From a checkpoint of a small transformer trained on Wikipedia: 461M tokens.
Each number is 128 + 32 x the weight over its row's rms, rounded and kept within 0 to 255. Layers, rows and columns count from 0. Numbers have three digits each. The size before them is the row's rms in percent of the matrix's.

# gate: layer 8 MLP gate, 1024x256, rms 0.208, rows 2-121, columns 32-63
# up: layer 8 MLP up, 1024x256, rms 0.216, rows 2-121, columns 32-63
# down: layer 8 MLP down (transposed), 1024x256, rms 0.0503, rows 2-121, columns 32-63
gate2 100:148109135199141151190088065170163130101075165104098092137160142095144180118114083097117170141101
up2 098:142154126146107144096176097176088111126143122151142063104119139117165129145161084194113107145124
down2 098:092117163127198134098122162061131138105173079166120150123119163174113178109144166120156137095154
gate3 104:096152155065095136085099158112163163171101139157088121144101151153161103158138120111122095169092
up3 108:111177140115114119194071166177142201084114104136107103163139121077150186084180131161163108115063
down3 107:118121155093148126105148132165194134119145131131080121097181128150112116162169118124181171097135
gate4 096:139142115104165159108188130179108049141073139160123132116139106095106131121105136151166097162091
up4 101:124150161062102110154061156111174179164160127098139096097099166107115108158162103090103133071128
down4 106:111125140090095097121116063084118127138145141115113081095112157113144150117143132163056156165089
gate5 097:141115200101143173140143141168105185139068192097115091161170190100157116133143128141128131142133
up5 099:066116126134153135083195103182134163110175190136146086110163150134136141132147173113136105147149
down5 102:146181120140109111124101186184097111169115145117133146083142163099085088099152147119145208136137
gate6 094:117111116093125117201137162103135156112153182143131130110129100179162158158095116117153098179112
up6 089:076097123099142083198113147085117147079164135104128137131151140103150166128092153099115165161167
down6 090:162137153109178161057114135099191102108220178108125145144108108127115156115106124174091135175112
gate7 092:139088122104120116125154126202116085188079188157157121147189175123174135150145163107084132161128
up7 092:117187128146131100164129142082126092074169080065145093092083084098103158070096125165137115173115
down7 101:128055177100132125152149174094132050131135096153077076148065154139099200038108097097145146129133
gate8 094:100094085083179114073106177154112121126122162091098111163103133140139091121153142122114134154143
up8 097:121168097116135092091073119169147125113155139115071182140087160133073061146113112117148131114142
down8 101:123171126105151140169095156185153134147147144127154149098050117143077159106145202094156101087170
gate9 104:144143140068176204162049140130133157088093135160153186138126077093122092103147150107129116182203
up9 108:129185128108127191119074092143145124118156148161127190140164026130146120087112170085120167197204
down9 105:124158081180101171103158126117126187142121148181103116108083135120130117106147192127112174145147
gate10 102:116097144106082117172095155173121137122107167209113098106141166099108087129148163141179116127104
up10 095:124116072098150148118186118158147181180087117147132131129082076134157137133110088142098162157160
down10 100:169097130136170033089107141169130148099125107170119116133156145113196164096145099038108161138126
gate11 105:113121104142154110161165134131091105164098144106128134078121118097149073060136100161161175099111
up11 102:140072141061065114149162119142067143165121115086180100153119082055139131147126140130100156101121
down11 097:152172127178140139201134136090135064115176061129158117112106141089153093091177136109133148136144
gate12 096:104197105144107149146124118183173135103179195154149135149152084125139161084171153110099111111104
up12 101:062131160118083104186139147173100078158192153139112108173159121184104172135177148116090115118102
down12 100:117105110070200150123157147135154102142177137113118098142161149157121144147094126120116156163132
gate13 093:141108108134081089104106131063127110110124140141117103140139075153098171189138090095196127131072
up13 097:147093098065072119119089074129158087178102158117090125147174122117095145231139106113191143120100
down13 103:134162127145153135147160089123100129107105113143181174033089133118146105100166169111096106151137
gate14 101:112092126122109137137117124101112146158128071125145072071123152179135175160036092090150158169103
up14 098:074134157152192084141183148147164097104116196105120103158125128116133125120138164147135077126147
down14 101:148098123153112146117118120184084148133069163148104118158120111149118068108142114070112106107106
gate15 104:093095137162102105155078089118165132142135155125087139128109119149084162096099105139153117166119
up15 094:149098128166142199094123164153112105123116066106135101104059153132093131113128135155144120182120
down15 096:115067110099122050133130155113142177139121175162182116109151132123122146156116120118123112128093
gate16 091:102113186149148073112124114126134167134135096122112135126116156168158129124114113076130096182173
up16 093:080089159128148158107185096143107101104146122168145077181108167114167174120111117155155104054104
down16 097:149119166096146115147155091163099139133078194136106088172093118105094130128176118169137150136134
gate17 089:114152135104152103139135123177115185127149110166133114094113111073149084106175157078119107127150
up17 096:121113087150098129064116111077145099133145155111079134125150132144115195129080100168130127112128
down17 100:187139143166156120109104140149189171127124070176175095187150135118119176114114047179109121157134
gate18 094:075143127101158142157084133160089135108149096136109153103104099113162078208129143145097145140091
up18 088:208174179097100138082152129054122077141117168161137139147169158143116172084157092091064123109146
down18 093:065142136165135124110114157110102133132155175059132128144056082151163127123100132119168148176138
gate19 106:118175110149120159104075110108127086057117068121133120115168120173139172088090071108100130199100
up19 105:163100151139083148139176172162134137141131141180143109077139117051126167178164177177129099076171
down19 105:141064096136115126132088146151149147111178093083112083129140129181060137132131100098141175129172
gate20 102:085105137154153126138135118093143083165076049125117149093080071177142138149102116147082102176096
up20 096:053125128117088111150207140104165164071164155100159063135141103080138118145134139138095203129102
down20 098:114110122145121106063126103146194185115110157140106184112091087179117095104137031118084156150069
gate21 099:137089213095086132135115112165120105069084139109187190078114083176088153110123153156154124184144
up21 100:077111116133107094112166096129110076114076172091072140179127169170133163146081099108181076124085
down21 103:130104137115096146187185155120060071150151092132146118092103125119056177101163138130120090124150
gate22 100:103121117130108113116060106102118129149099158128123089163113118102110153113104129130168108152107
up22 101:157104077174082189171103142125135106105087181122162181104091166139147098164128130121216152102128
down22 102:179165149149129081145140171080164144076111146095143085141121051071137125119106107153162163147111
gate23 100:099127077148132153162159075110128125140083129173136109131137181122172113132069089102171141187168
up23 098:145150063184167148127148184135155196151157172131078101162113140147162052107135156184113132165125
down23 097:165095163137160073105095081111128116090109097097122078153132172103112142161141153113156140080178
gate24 102:148105145172119131152098110150197105149109095116120148122151134125170120152105160148074083152104
up24 105:091104129146138134064103142106064118155101121081122120098119115164064126148170194082139136133129
down24 100:119122159126095125122177154116126130141145144072125108184135097152092116149124098176094138158098
gate25 095:097122126110113165155062107120147122085136102116118145157111104109048118142163090130114098136174
up25 090:139120134097106090072144192059164069115143113093070135085169139100073123158174107106157101104112
down25 095:182138092072203208132124135134171118078120121128168105172066084141129127157128169182118122128113
gate26 108:134132137147122139131159070162166118158098153134134144125066105104151098066143086127096112083140
up26 104:099117122115183094150118102124125044169124168149102119105098123134131135147121187105142089100180
down26 106:147128121156138070106066088101093136085121163137166136085106153115121104103076107141108120139133
gate27 093:155128134134049124111097181144084100070173100134098113131162125156128122083141135084122087141070
up27 091:110130143194177131124119071092094119174111159098140173087072132147072144180115107185144138066125
down27 096:085112123133191114123091043165093176152121171111117144143133162135177137143117148154127129122175
gate28 097:142123149138180108126138153120110129121056161150141102054144133126074142125109137126111101177184
up28 108:115150140087081120127101113127124138099189105098124128209068113121170127128172130137140151082083
down28 102:136135134103086127111144126117123140123136160110147139126090117120095106154117145144114080136126
gate29 096:064144138077083135141114114111131110119154147129132119176128137107142136103144116118113220100127
up29 102:125132112078112138143151141120094131129172093124166126182133125096138145085118161133121180124125
down29 101:149115161131159057150177113095090170089080098096133122071169137130167122114092103159126113065141
gate30 100:157162163117180121104126211122132154166186067120151102076126131174194099121086093106042136173115
up30 096:091146107112161137116158109170114159138162178087070119104127127154156149142130078109176156152112
down30 099:179138110163063087120199161098072134129147103084094150097087167106130133064126155131108178029135
gate31 102:139119144166158138111131129150113146152146116197141128167142148155185103141139155135063102069051
up31 105:046185069165083108091037100122122146098100135108115103150154111093129076105069089143077150110170
down31 102:096079166146104073131094102140084109100156125091135138146104121174123117175149137112084124102082
gate32 101:158134152177125116127120081121077139107111139133139133182173140089151210157145150093092138114126
up32 091:080186117100101170137131128147168118068124158067118148136127150161122149132160098122081197168149
down32 097:075149116168132162162102140126064106091160118096195169137157142152148103145138150167119142123054
gate33 104:182107113128143158112110201173196165150133097103077077129072175120093133127107129079132173107173
up33 096:128116122099139137153201157093097158135104135115164116146187165089143108082144117048133132085156
down33 106:171096099084176157117140166151125111171137072099111151113127094130131107132109212154145124102125
gate34 099:140144117116147101099103146114133111113198205146157129136125139161076112151171136099101158182185
up34 092:126131145108103164174152098136117122134057113110097184097172104086218164115044129165144117072110
down34 096:119103150161099110123074109195128124130113116151073083123118149133142090131093101102136086150109
gate35 096:118126180065105060143110139162096099090136132065121159154123158154103118110134133176101062163076
up35 123:114135176058111091129128092154110127125112113056112146173131136125173117143124141130118140147078
down35 105:056138118162152102067113142106192081089129136156116102112114080166133058126128163154096186135096
gate36 099:117042163123127113115140077089088145172158161106104167103182153123132102151118154115132129166152
up36 096:127137141183097091181155134129088130157140111101118113156080125112139172102059173164169114164142
down36 096:139117079167137140117087195163133151109173131163123112127148140152071117139138103125155128152110
gate37 097:136076138157122163136153115136171133127174158128070139120148137176054126140137133095167141184079
up37 098:116128077109112135094129108147114114149120146122153135179052122107106121141130135146155039161164
down37 097:102119097148069157096093075118161078162140183100082148096156113162145154120126175049079070119124
gate38 102:149125132108124120133147130156149127188096128069117146122119172117147142099171124117056174104109
up38 105:080145116117129131119140164165083160155164144124135109136122138161135165101169161141091141154103
down38 103:079114119148182140157135152152103142190147129106107122131158149139147145121127128157074151157170
gate39 097:106122119109080165131091120135144098147114125105174135111122184101141161051138134178098150148144
up39 090:117121161105159190140077136162127160124116126118160173102129150128108157055138106147106140169165
down39 096:137155120134106165131121108153112165120173147125089098157126203131087084133183154133125127109079
gate40 100:102148090142150126158183150132130080123197177164180087134179168138104163133124157131132147105067
up40 103:156157064100112121155135070157160075094143163119096099134142118172160179091086137137161074103126
down40 100:114155154158129148104160207157083106166139111104187110157180112130126098129057124097054122171139
gate41 105:128162161102117095102059179124099139158108157206106160158138085099135075143088134111128140119116
up41 105:093081106126133167146103126141102113135111146110150111129118135129049141112149158158135093131137
down41 099:098168142138109167105132085176110127170092180136134124138096148116083140152119089109105121095049
gate42 099:175119119097115101171129150063166122171167070110100133132103096159101132172153108119111119148128
up42 099:077078171087099166144072077149102120123113149156092129173106190143165150130084136147155167125138
down42 099:120143120123092161150143093111171141132141202148170105184119102104124147115121089167183094121143
gate43 097:158101096107155105169123132082139075134119132131181149142108174133113191146107148161144113089111
up43 106:137071130075151119099130137154122135131171076070195115176155143126158145054119086124213139122075
down43 107:112121131103159115148073083108126163164148069134150159141141143149124123179136085117130128112094
gate44 099:143141160145106141086121168105126130157189134120138125099170127144136119176178054080088075091088
up44 107:149105070107144081122133115109181175095206215116114099153144123128133135128137089175073125096086
down44 102:121090151149104136081114112110137062119116140102146150136120155109140098117151116138114146088149
gate45 098:093116131149060144092164134160113131159135092136123126113109098152096107210153031134141169143088
up45 103:125142116148167168128052140089192164144146160064126132154165137139093115169171172168150162170105
down45 103:119157083144138094184103136150099118117146178164125058138092151146157114052165162145113100078112
gate46 105:155193126093139138154144073149054123154117148120194130131125156121133164138132160105107079164163
up46 108:087149147190123103126165097128098132116104163154126115122152124103136159165129152146090139175149
down46 105:162091120146147133108124161127067122112157130086157183096147123124117122158116118150089153095129
gate47 099:092130139127097070085198150105125110094119099106112129104141147124154079152153106115136107177123
up47 096:185128142081172157134152118074164125135154120153063167172125130167110153136146120131157099150055
down47 096:110121076097102140067155141091155104072166122145086088143109122190155124166137201119123095093169
gate48 099:150118128185136128133139181138102126070155122123099135132194092069173072183118109129111153225112
up48 116:108120138109142144143180121135157130182134112176139144129092161145100117108110110148168063078123
down48 108:096129109127097163116115093095166109171137165160109090136148085201099134136119120076142126084096
gate49 098:082094136139090164125133139106114132146087123169124108089107147137137115195137097084182130134075
up49 108:067144096071158116163173129101148137127106153155116098113118097122165100137130164166123139130118
down49 108:093094158109107167104145103136077143151092129140123156082164130088146160079123092105034124083163
gate50 103:129142166127096139105139176133232111156042128155128099142144142176103148160158094082104156135166
up50 100:123077124116147167153125133106096137092141132106071131080094119128114045151111096061100145147083
down50 099:167149131121127117121137106138104128112105134148112087115092105142134165130141135098133122097124
gate51 101:155161120152103184145093098125200139118156099114124123073151168132143109068128100167104167161091
up51 089:126150077173084183109073086158201134105135133103155144079142166123154167103147074149134175116098
down51 097:142221140084096151177096143072173149129112096160142133159153185189160145086103183181175176092128
gate52 098:148191131088146129114174164119131122076139158153127078099183178152155113151047116129119134123122
up52 100:139197145063162143109137172129128132085143122150161136099183160119119138146107116144103155115101
down52 099:164100125094139166077128181158147067088105167100141150135162159088180149127103131167095153157114
gate53 103:093179170149125089161126129139152133115126077028168152115157182137059097149137174124100168141170
up53 103:061181167105094126122105120160129130104138130057162152128193138175064084136100131143117171164105
down53 099:182109159100092065117126112137128149086139144112082156142114181126131127114138157132182136121085
gate54 098:139099124213110108149053173079176092096089115143101092107143101128153139139132108127118200199074
up54 097:155166085083178107094200091194090186125143146082159190190075123153082088114173115128142070055170
down54 104:106125116130103108107134102117051170173089098181169092120120198107081182133117132163094083142149
gate55 099:106109124109123124093129118150123142079147098117124133139118128159153159121166172101107108173124
up55 092:127132126057091088151109163118106166109087072078052100105091141105134077173141113136071091114170
down55 096:190146179171101164085185091129212112096115130142121095117150164083121075145167160109167071102114
gate56 098:119173183117059147158101129116065105120151107091160120205130074118159149114152080207174137105104
up56 095:127122126139141151069167141118179185130106146153128145112199183041056099148112127080083178152110
down56 102:180195131116129122103177151118231080053147157155147148135094152164103153143137110058121106132138
gate57 026:120084133182119111150154124118147083091151111160110193153143083134116155114079132060126113127120
up57 028:144086067092103132157141117158102060138196160152117146139155090141122178146134146117140115181118
down57 034:091127146136140127135150118135160148078089181175086067131063080119105116139056099190125161145163
gate58 096:154082147137166159058123187120087123120146117127105099151108075120123096088127072107140106149100
up58 109:125118134172105059227146104105132123127158116092131129133154175139155136142169168152099125083151
down58 100:118097158106113138058109125125142135139150070126137115131126166109110105127145100180158188145118
gate59 101:127147195074089149108149089110129099100084121179160152101121117055112134120146152088180127161147
up59 109:137100096108113133108123122106103114126125184134160211137077182103114135136122141094130117133108
down59 106:159125149158166146139094126175141066105096170136166123109157127161152105101089090112174121142181
gate60 099:133128103126112097151140141143094154030133163110145153092199157118134138130128161131103106082138
up60 093:134129142111137118127156146094180149198059141185148112187100080122128082135132118091153211137099
down60 099:147047103158108129082163099089134122178121170169175133142156148074150179109096151155172118153146
gate61 106:114114129111160091150141152069117125132102121115089119151112117140079186075087120108094135134169
up61 110:160150190102144183122143119098148143129140114103142039092130078098105148100136120110095094103201
down61 101:123133094088165211173088108111098149141166125122120107119148162100085097124138095091171140152125
gate62 097:161090114131166129177111088141166085117096079131138136064160135073076150128115163134142145147136
up62 102:153103105117137104162170110135156124164144099119118119110128082130140142113113134188178160141136
down62 097:107111095111109157073190088097116165155133166146141099115100111124148166102113157136145125175167
gate63 105:163106125104072133121125149103146124070120129140109094148118044148159129133110082058130152202119
up63 108:104113133120112142154149117135149128138110079116123107167111120158146119134074110120087114124095
down63 106:207133148165185118138163141075128112150133172076077129106119108126153117143151156095097181122189
gate64 105:122120148063126127086057073189129145142131123108114167127120163061123139145146122203087101125120
up64 103:091102106156097103142157161148164071114105147112109106121174176128147093077114134108145140127141
down64 102:097148110086138107112164114218082105076164082105144145160170056156153083069164110095121125147073
gate65 097:089118152135139136149128129149192096107150144139187138096096141082079083123110075125131106130096
up65 101:128079148134118105126125142172131155153089086088138114149112087154145151163124166151105114096163
down65 098:099168093145084154105161149152109093103168201190114097109161085138157173074150091084123084161093
gate66 099:159141147093131141155119119123193083080074121167141118128099193104149230141079056148154141119142
up66 102:202090113120192110128109109139161113081093138097188095210157185136067091104061095124152128104167
down66 099:166086092076152127168134135090153141122118111090085159130140127114206149190098091109061159093114
gate67 102:072091145144141092160121082135106146153128170161108177166083140180076166119142162115129131137083
up67 103:142084159160160082158156114074200149122095123082131129100162109137199103115125095145157091158128
down67 098:126143100128154147104127130138061142100121134119147120108143089112096134134140144140078176149176
gate68 100:126173142102058088139068129141115153086135159115130157132171148154114061137158092118148127127126
up68 098:105147116151109119122103174145085186147152143106180193159099102170130122105108123088123144093157
down68 100:122166075126086142182149063151143127136122146121136098062176135165103115127118156142073128103114
gate69 103:125097126098118063118085103203174168139196120141180149109125089130104112108116148147142070132105
up69 106:171188165164079182141158177069165111127136133039124126115102113078147144118202118107142123098153
down69 108:169146107124094087149130109046154101121122136106071129198100093128029144168114130056151068125103
gate70 098:110106087113082142119155076166136116085067121127150133097087164181175104150094128093126134050144
up70 097:121097104183108047108164098083076072136124133156148094133130148149113158150136115141130156099150
down70 097:139108080115077142103082103160153156086113112077129117124118114135109151133137120120115106129092
gate71 094:068128140143151128086105124123144131130148101102173090107139081156097108125207191088126196116125
up71 096:151147142164145155107161044138129104171089164093170156106180150127131099127151042095135142144130
down71 095:099194134197142109107105141125149184118127091114149183092115123176165215077184130143119134095118
gate72 092:138113112131128069086125108124161129138113146093111146122117137091165108161138079089119114121078
up72 088:177046154128111082106122147153217131166114137114105161131094152109146089118156090079133109112083
down72 092:167142090132144104153116129088157114104130148092115148120129133125153129148147169132114114125085
gate73 100:088118092142130138177178116176149111172080150106113127073171134111160176115102078171146135134143
up73 098:160123113159087091168150132119198141119109138086125112146143160109136074162138151108026134073078
down73 099:129179130143148122154194122106195115048115169106141077136111129159109143157147097075102122142108
gate74 098:119090141109197209124118149107128146108086135170120192157153058144078142123124180152089122125176
up74 099:108122157185160122090083109167123129150107096187093170167117098127107156121116125090145156139123
down74 097:098114149214143092113097119133134188136128128183080077070062197072131138093135126206110095145138
gate75 096:074087189108151137129118143150105095135121080127088177096074167094189175139116076121126149175107
up75 094:155123104114149152158124166103130175127161099120094169182142131176152138091124107115158059110077
down75 099:168167095090165128094141158161086132132179093133143129122106115169097140092094117086139157097131
gate76 104:114095132116151157087141166154115170137140132171101143093132089114119100146079071153142158134068
up76 105:137146148093070106172124140119101134150160202097150064116119159198150160143141118100174136177127
down76 102:121079153166003126128087111143105094085107125141175132064121181139062132127071117171117131134157
gate77 096:145132084134204165119176121141079104086117117111114111140125156110087085137123128142095054146072
up77 095:090164173129069081152111110156196118114173134148202156156166096152123147114112119114090191121195
down77 097:102133170155114058080057106142140136127095183084157124122054049178172083153165122144099132095101
gate78 089:132130125103124113156178066134100120087089132163167161148147147133149067129157063157108130108212
up78 085:100153136165168135119077203137121128132151109103095124080113116146099221112091184095137137119068
down78 106:088119144144075074128168163191107165100093060087105105143113104177095162072110097101126132177100
gate79 107:096123157149134113134121162098110110113074130131164100118147109171172151135184072124065090144170
up79 100:112081095125134066144109119142119122120129134171142138141177132178168099130178099119122125130149
down79 103:098163141130099154072122074169140087074130110140101138068141131131092094160119139185186146185093
gate80 101:171083115179140108122129183116155120104118122141089146150096114161092139074135146123095149172078
up80 096:160145156140113087087175129075149119082099186088112134112090066140074102107128132180121131159118
down80 097:113117148100222140144173088133141165151166124112170152121127180135167185131161088130171110091169
gate81 101:113166138112135112183158132193125167090197123090129169156156099122159109181167109101117106105094
up81 102:152121162088107139165140150160105156066145136125109153147163119124178079192176114148119127136104
down81 097:125160152078134174162153116070093067177089110054109119136174076194131154112115089074146146096117
gate82 095:108116073134136143171124082133100117142111138123132175083157105141151161168182130095142158090112
up82 090:115130154127114141061105185104086144117113141117136141142120097092140115074090067126125119111158
down82 092:106124138150143119219162150130109105097084138126072098203112098112121128104170135075104153174157
gate83 098:137129139130151113159154139105171129136097151176123117125132042117145154123070139074121192089131
up83 094:165076121089114147169181133110165124137064155154119134097096078124167178143104117047132164095128
down83 095:173160121158153131122103141078166103195096115174128168170143185102164092122153125136112111147141
gate84 107:151114088117136200120118131159182088127124152181119148177125161139096156135102122138160140129143
up84 101:131118099104125172115143171122180065196127141136125133145179146158084160111162147126132155160154
down84 104:096167186171162092109092165076078106149134103077177106066148041104116087127153109147125079097155
gate85 101:098142135129158142126085135125137180100085111163127100141104094115134198125174101107179112174106
up85 101:170143180133122190096120138078153131103123088149112081144129150111128162144155077131190181126125
down85 100:161138124114087109094121092063130120164184127165188162160096110177123147096153113191180152163154
gate86 102:186164098083117138105085107119133157113133144077118151123128161091149124111112192084125092169160
up86 103:096119098138066137093147180171176082159159091173077138100116120135130107128174071200158130137078
down86 098:107118112141194071143078153121177129110190156103104128166146146160153157115138091136093113138129
gate87 105:108033069164111094165194087099131126171163121107104133076125102084109060194121148106168173138108
up87 101:130109089179100119185171137094113159134189148145025131150179142091092143104117152089153088167091
down87 098:131124113134134150120171148154150110126160129160080122174130086092137153132150185194224139130155
gate88 100:159123182117120131151051174154129126164155085131130119121138080145125078020131159096116143131128
up88 092:118145058155134158109150096090141115131103115106152123102147133152108130191116104151166081118156
down88 102:117070171104140119123147134144097087179126153097117096064113110132150088132080076177173146126117
gate89 099:137158161133109148120071112206146101058111130177111125193143095132118085088100129126171152105103
up89 102:136060106175041167147158082127122092094137101056182105129161138169079188102126133086182063157163
down89 104:088106138197072116158148130156118107216079072135146198128115102103111170203188141169219135128050
gate90 101:171203158109101126086119131156155125045074050153151138187083111098156106167118131170144073105129
up90 104:117101137138130117079114124146117111153114149137146172028157066140096156115164139103112117158175
down90 103:160151154165045118110079155157031058107125136130151097170114117149164138113124142117101155098125
gate91 092:148115100076157111137152120085164088133142142122140159174128139123176109043123183145102103120124
up91 092:134104112044145171107121103053154111163125130134133148148100099116161088074094173149121139118089
down91 093:199160087118148138153136159114138177076094156055152092126164092065136175082118149128226131149105
gate92 099:127157136103139171099187109124110087107131168099101043096145078083048129126097154108115145136141
up92 103:136160154134138173120150106135140067112130135157116032134162073140054088159106121106122164149161
down92 102:137148140146153137147184183107172127147131123120120109108097156146091113121114111076165137186139
gate93 106:201164160186126109130120150127121111188097202146148172143119107093177140069122138102111053094134
up93 101:086122124146166115117178163140151038162114153088111145112160090146157184094138202094117069122132
down93 102:170130162172114121096133107068153103148087201132059146118103157141138123150125140125100140114109
gate94 104:166142163076111070121127094153141159123151139131240116098140140181119131092120124111128090119188
up94 102:137101113138130195090135095061111135110111097131128090147079148114168124117082116118113105148052
down94 104:118103129131146065169120196107107136152095126162159107142112090128120120127132139178169198134109
gate95 103:083053126095100108104094150176110142139099143122099191118076120055094080092164167170116138127094
up95 105:192168113138144179136118145111165117059127128156142046139146134163132196126146124112119136086114
down95 097:171116161138132071151168156164133139098110099168153103106117116130100166160139151109135185080148
gate96 098:140087132076201183164124102225132089131111154083141113112143093157125165145158109118101109163148
up96 096:147122149060201144144130090196140131128125153112157113130126127110111195102119042095091133162135
down96 095:123138099117120154131143122148154144110164105111203161105111085136103131147106177160133099088105
gate97 097:165101141133128150100152088164132087139136095127095162159143121118139148126123120138068125186158
up97 097:038151104080086137076126118100113125113146115133130125179131119085143184154072108126155202125142
down97 096:084113157118127109136130150115122171159106149117139173148169112119147146157106101169144175084163
gate98 094:061107131174095090122057149127158117143124140205136094110124069126121126141108146067070149156096
up98 088:080084139183084101137187154125117128139105136126154094072084153108132105110101181062099110125124
down98 092:099161152124084148121136091133158115150093131155097083169121087181177080147096113070125149148086
gate99 093:159124116216136115161052102047163070149119135180128175178209155102090139174084120169144148139114
up99 097:097140151173075191111120110125119141138120110108112050173102157197144103132126084141101169146103
down99 099:164113139162086114102190152093124103098143156120115091155149143100058194088139106119166101129050
gate100 098:143062139104194117121107093187193165138174139109195062103158140116145152144103100121104144157076
up100 094:105222119110074140039103152111121118137045138084104157113074086128141085104106199147191195113213
down100 099:154147099114096126143165156092175113160068070147188199138101109087178183093151119106130079119123
gate101 103:195144142069165172106119095173183114133143097126060122116151146101112195152170117122149178132147
up101 115:146151111136186185082079125169207111082195065131113090115188081115115199078163136135135157140083
down101 108:180167140105120144112147080184167119078110045144102123101077140203120181092140164213119123155117
gate102 094:179084144121134216097145134201125182103127111115051113102145159098132126093136162193099108127121
up102 090:181078137057138172106148163187119186121121123093070129108136167116121123130120163114114115105141
down102 090:126164104081128181146140182127090124106109116100122149141170144092064084099133123142169131187098
gate103 099:150145135137159146086138107143156074101127115153147142146110140126093127125187092107184142128125
up103 099:149107117124129116138147170147103124209127174091121107102120162140198132149133159103076142155116
down103 100:133101195109125142126124116143102126133105125096182121133142106144136117104070117156098117140130
gate104 102:120103125079076162170130122076088112081166142098083117124100096141074099103110124151146097151128
up104 105:080109100097157169095103116092138148129082102084154214124136075107072144137153115048141156118128
down104 101:111124103132168178147110084149140135101128091133144111178145096144122124110057163135154150115092
gate105 099:115147152175109128148138115122116130122157150112134168095128101073104176172071130134182095089090
up105 117:160081108121168113101118121148152106130088109155153089144116182188142097091170098149078155156159
down105 103:126115135107112131172135096128150122099136134150149089058126100128133192110127124122094098161140
gate106 096:134155112148172102139209173175131113136055138097099164126134152150098089117103164183132149154140
up106 089:116088085101069151136082103115144141158184109133142083129104126106150173129128099083135110098076
down106 094:124133124166138094140167089161141142130152149167196093136054102088122123165141103096126085118145
gate107 098:113090104175136143109115146145097103121222077144130177060077139133141090186149105148166110182103
up107 105:151106120154116183121140115110065101137153048066131122103087114147141053137170135156146087125086
down107 105:161197139129099154128087143098164135156184119126112149089117145162171142117210137123154150091086
gate108 106:160129162209200111147128102109072095150182076152121140121171151147087144098175118106089069139117
up108 102:138158125140047101075080144145203160056127137131103078170122086101121095112134121190128083185191
down108 099:076089114167121074136148155140111114121119160130126172124128136188167174075127051170122155108102
gate109 089:076141165061127168148141116172103164105100145132134159074137105186139120156084193068095114155131
up109 092:193142128110130117090115160120098155111131130121181055188152152074170126065213111132094154109068
down109 091:168138149176155097147132128144065096132174124052115148151128132110121150072142154135166116142160
gate110 103:088173059137116108161158091158124165182071135102149139071144144142154119108109113114108104165104
up110 109:165144080162165107170129095104098159179096100157132156103060150212108115087119103091095146098212
down110 105:135074101144160131086151133137146123126046049147105151164135118105040165107136087157121124209178
gate111 092:069094078099205133114136155155073102103202140163126147105133135146152103121113118109065125088104
up111 102:156148163131056136176086083136209144138086180100121085137111096094119194105141117136138098138137
down111 099:091150103166111174066172169142114126124187122052132099128086094148095121096153138133047116138112
gate112 097:100121131076152126116138152097120120113072138171109072135170175111111095079076128142157109116150
up112 101:102085148117154133074142143121158132162094132176138135159129156114159130111104114121136119122167
down112 106:138227121128114093098095168161105218188154080126127106142111148126118144147160151146144136127126
gate113 096:132111163231121105135133106112133113106120101217107111117150121142122096121155205157106114159084
up113 098:153110154081086140124102128147113127125061133113143174107141156113136186128089091118133078118076
down113 098:046114110197151086111143111151097100167093143178139106096075128170163096151146100137134139137146
gate114 104:110196133139128123128177100175119186146203129081112120138136135134141160043078079107151139165131
up114 102:100075159182124184139102072080100142135119106149162128142081087122142154092180109138165090126109
down114 098:116161129127162164063089130111122133112134148123108108111096108069096054166164216143129127123128
gate115 102:088176106194131151124126092107101103128145151128144112116151119130152126112145104084075155174111
up115 098:125169082060178096104084119138110132103135109127118157117154139151121107146066075130094122116125
down115 100:120027062185130135140094155109108153119136184147116107105118112130115147076141077112131141149107
gate116 099:085124190116141138172085084123138122091143125146097099117106087151171172112171053107119151072104
up116 100:172145146132112088108085087130148119125161181093146148119139094064193157084120121119116093114116
down116 098:096110115102143160147136091123092176198132140093139102097151152100119153152119127173128088120113
gate117 109:158141102118052150102052119112056090090109170113134119093131112129175119096157146107176128072028
up117 101:143142137090140151140158125083186176165109098083095098129122152148110123111168167116148144179145
down117 106:132109095155137155079090134133113101134111123098139105175116103124176153184113125163167187103080
gate118 106:155115142146128142111110149128177156142078113151173151118171106166076109101128106101077169165099
up118 105:159125135133098108162131083135160091125125085155083077072170058162126141125098127139089156110100
down118 100:133087098139096167080175117095168113178101168121129136077126158099123081101171134151102149135100
gate119 103:093034146110172106128101173169114145159152102175122160099058166131125060134174145108186190117063
up119 097:083203194110187131134119121166176099118149084136158080180173102118122110168160152152093098140158
down119 098:157108091162152123113144148159155121137125162113137146061146131118151184137113130122102112147116
gate120 109:135124109137138057121087103124176124124120208123101092101095093086122093155119095115094130114086
up120 104:140169125095173102039116172123108158099074090094134147153166133097128107143179154099124145143119
down120 099:160115150118098141135100119124081148151100133144099162090117103099071110122124161084108130084135
gate121 103:158139119071096149056111153158092106141107106139131163106158101126173138143125137112157186102149
up121 105:147095119108111111131144176084094135097135089144157168098117132122150126109096168116181182122120
down121 106:093176048139209097147141116173114154134121150176141093109144126149127094191113190107171128099137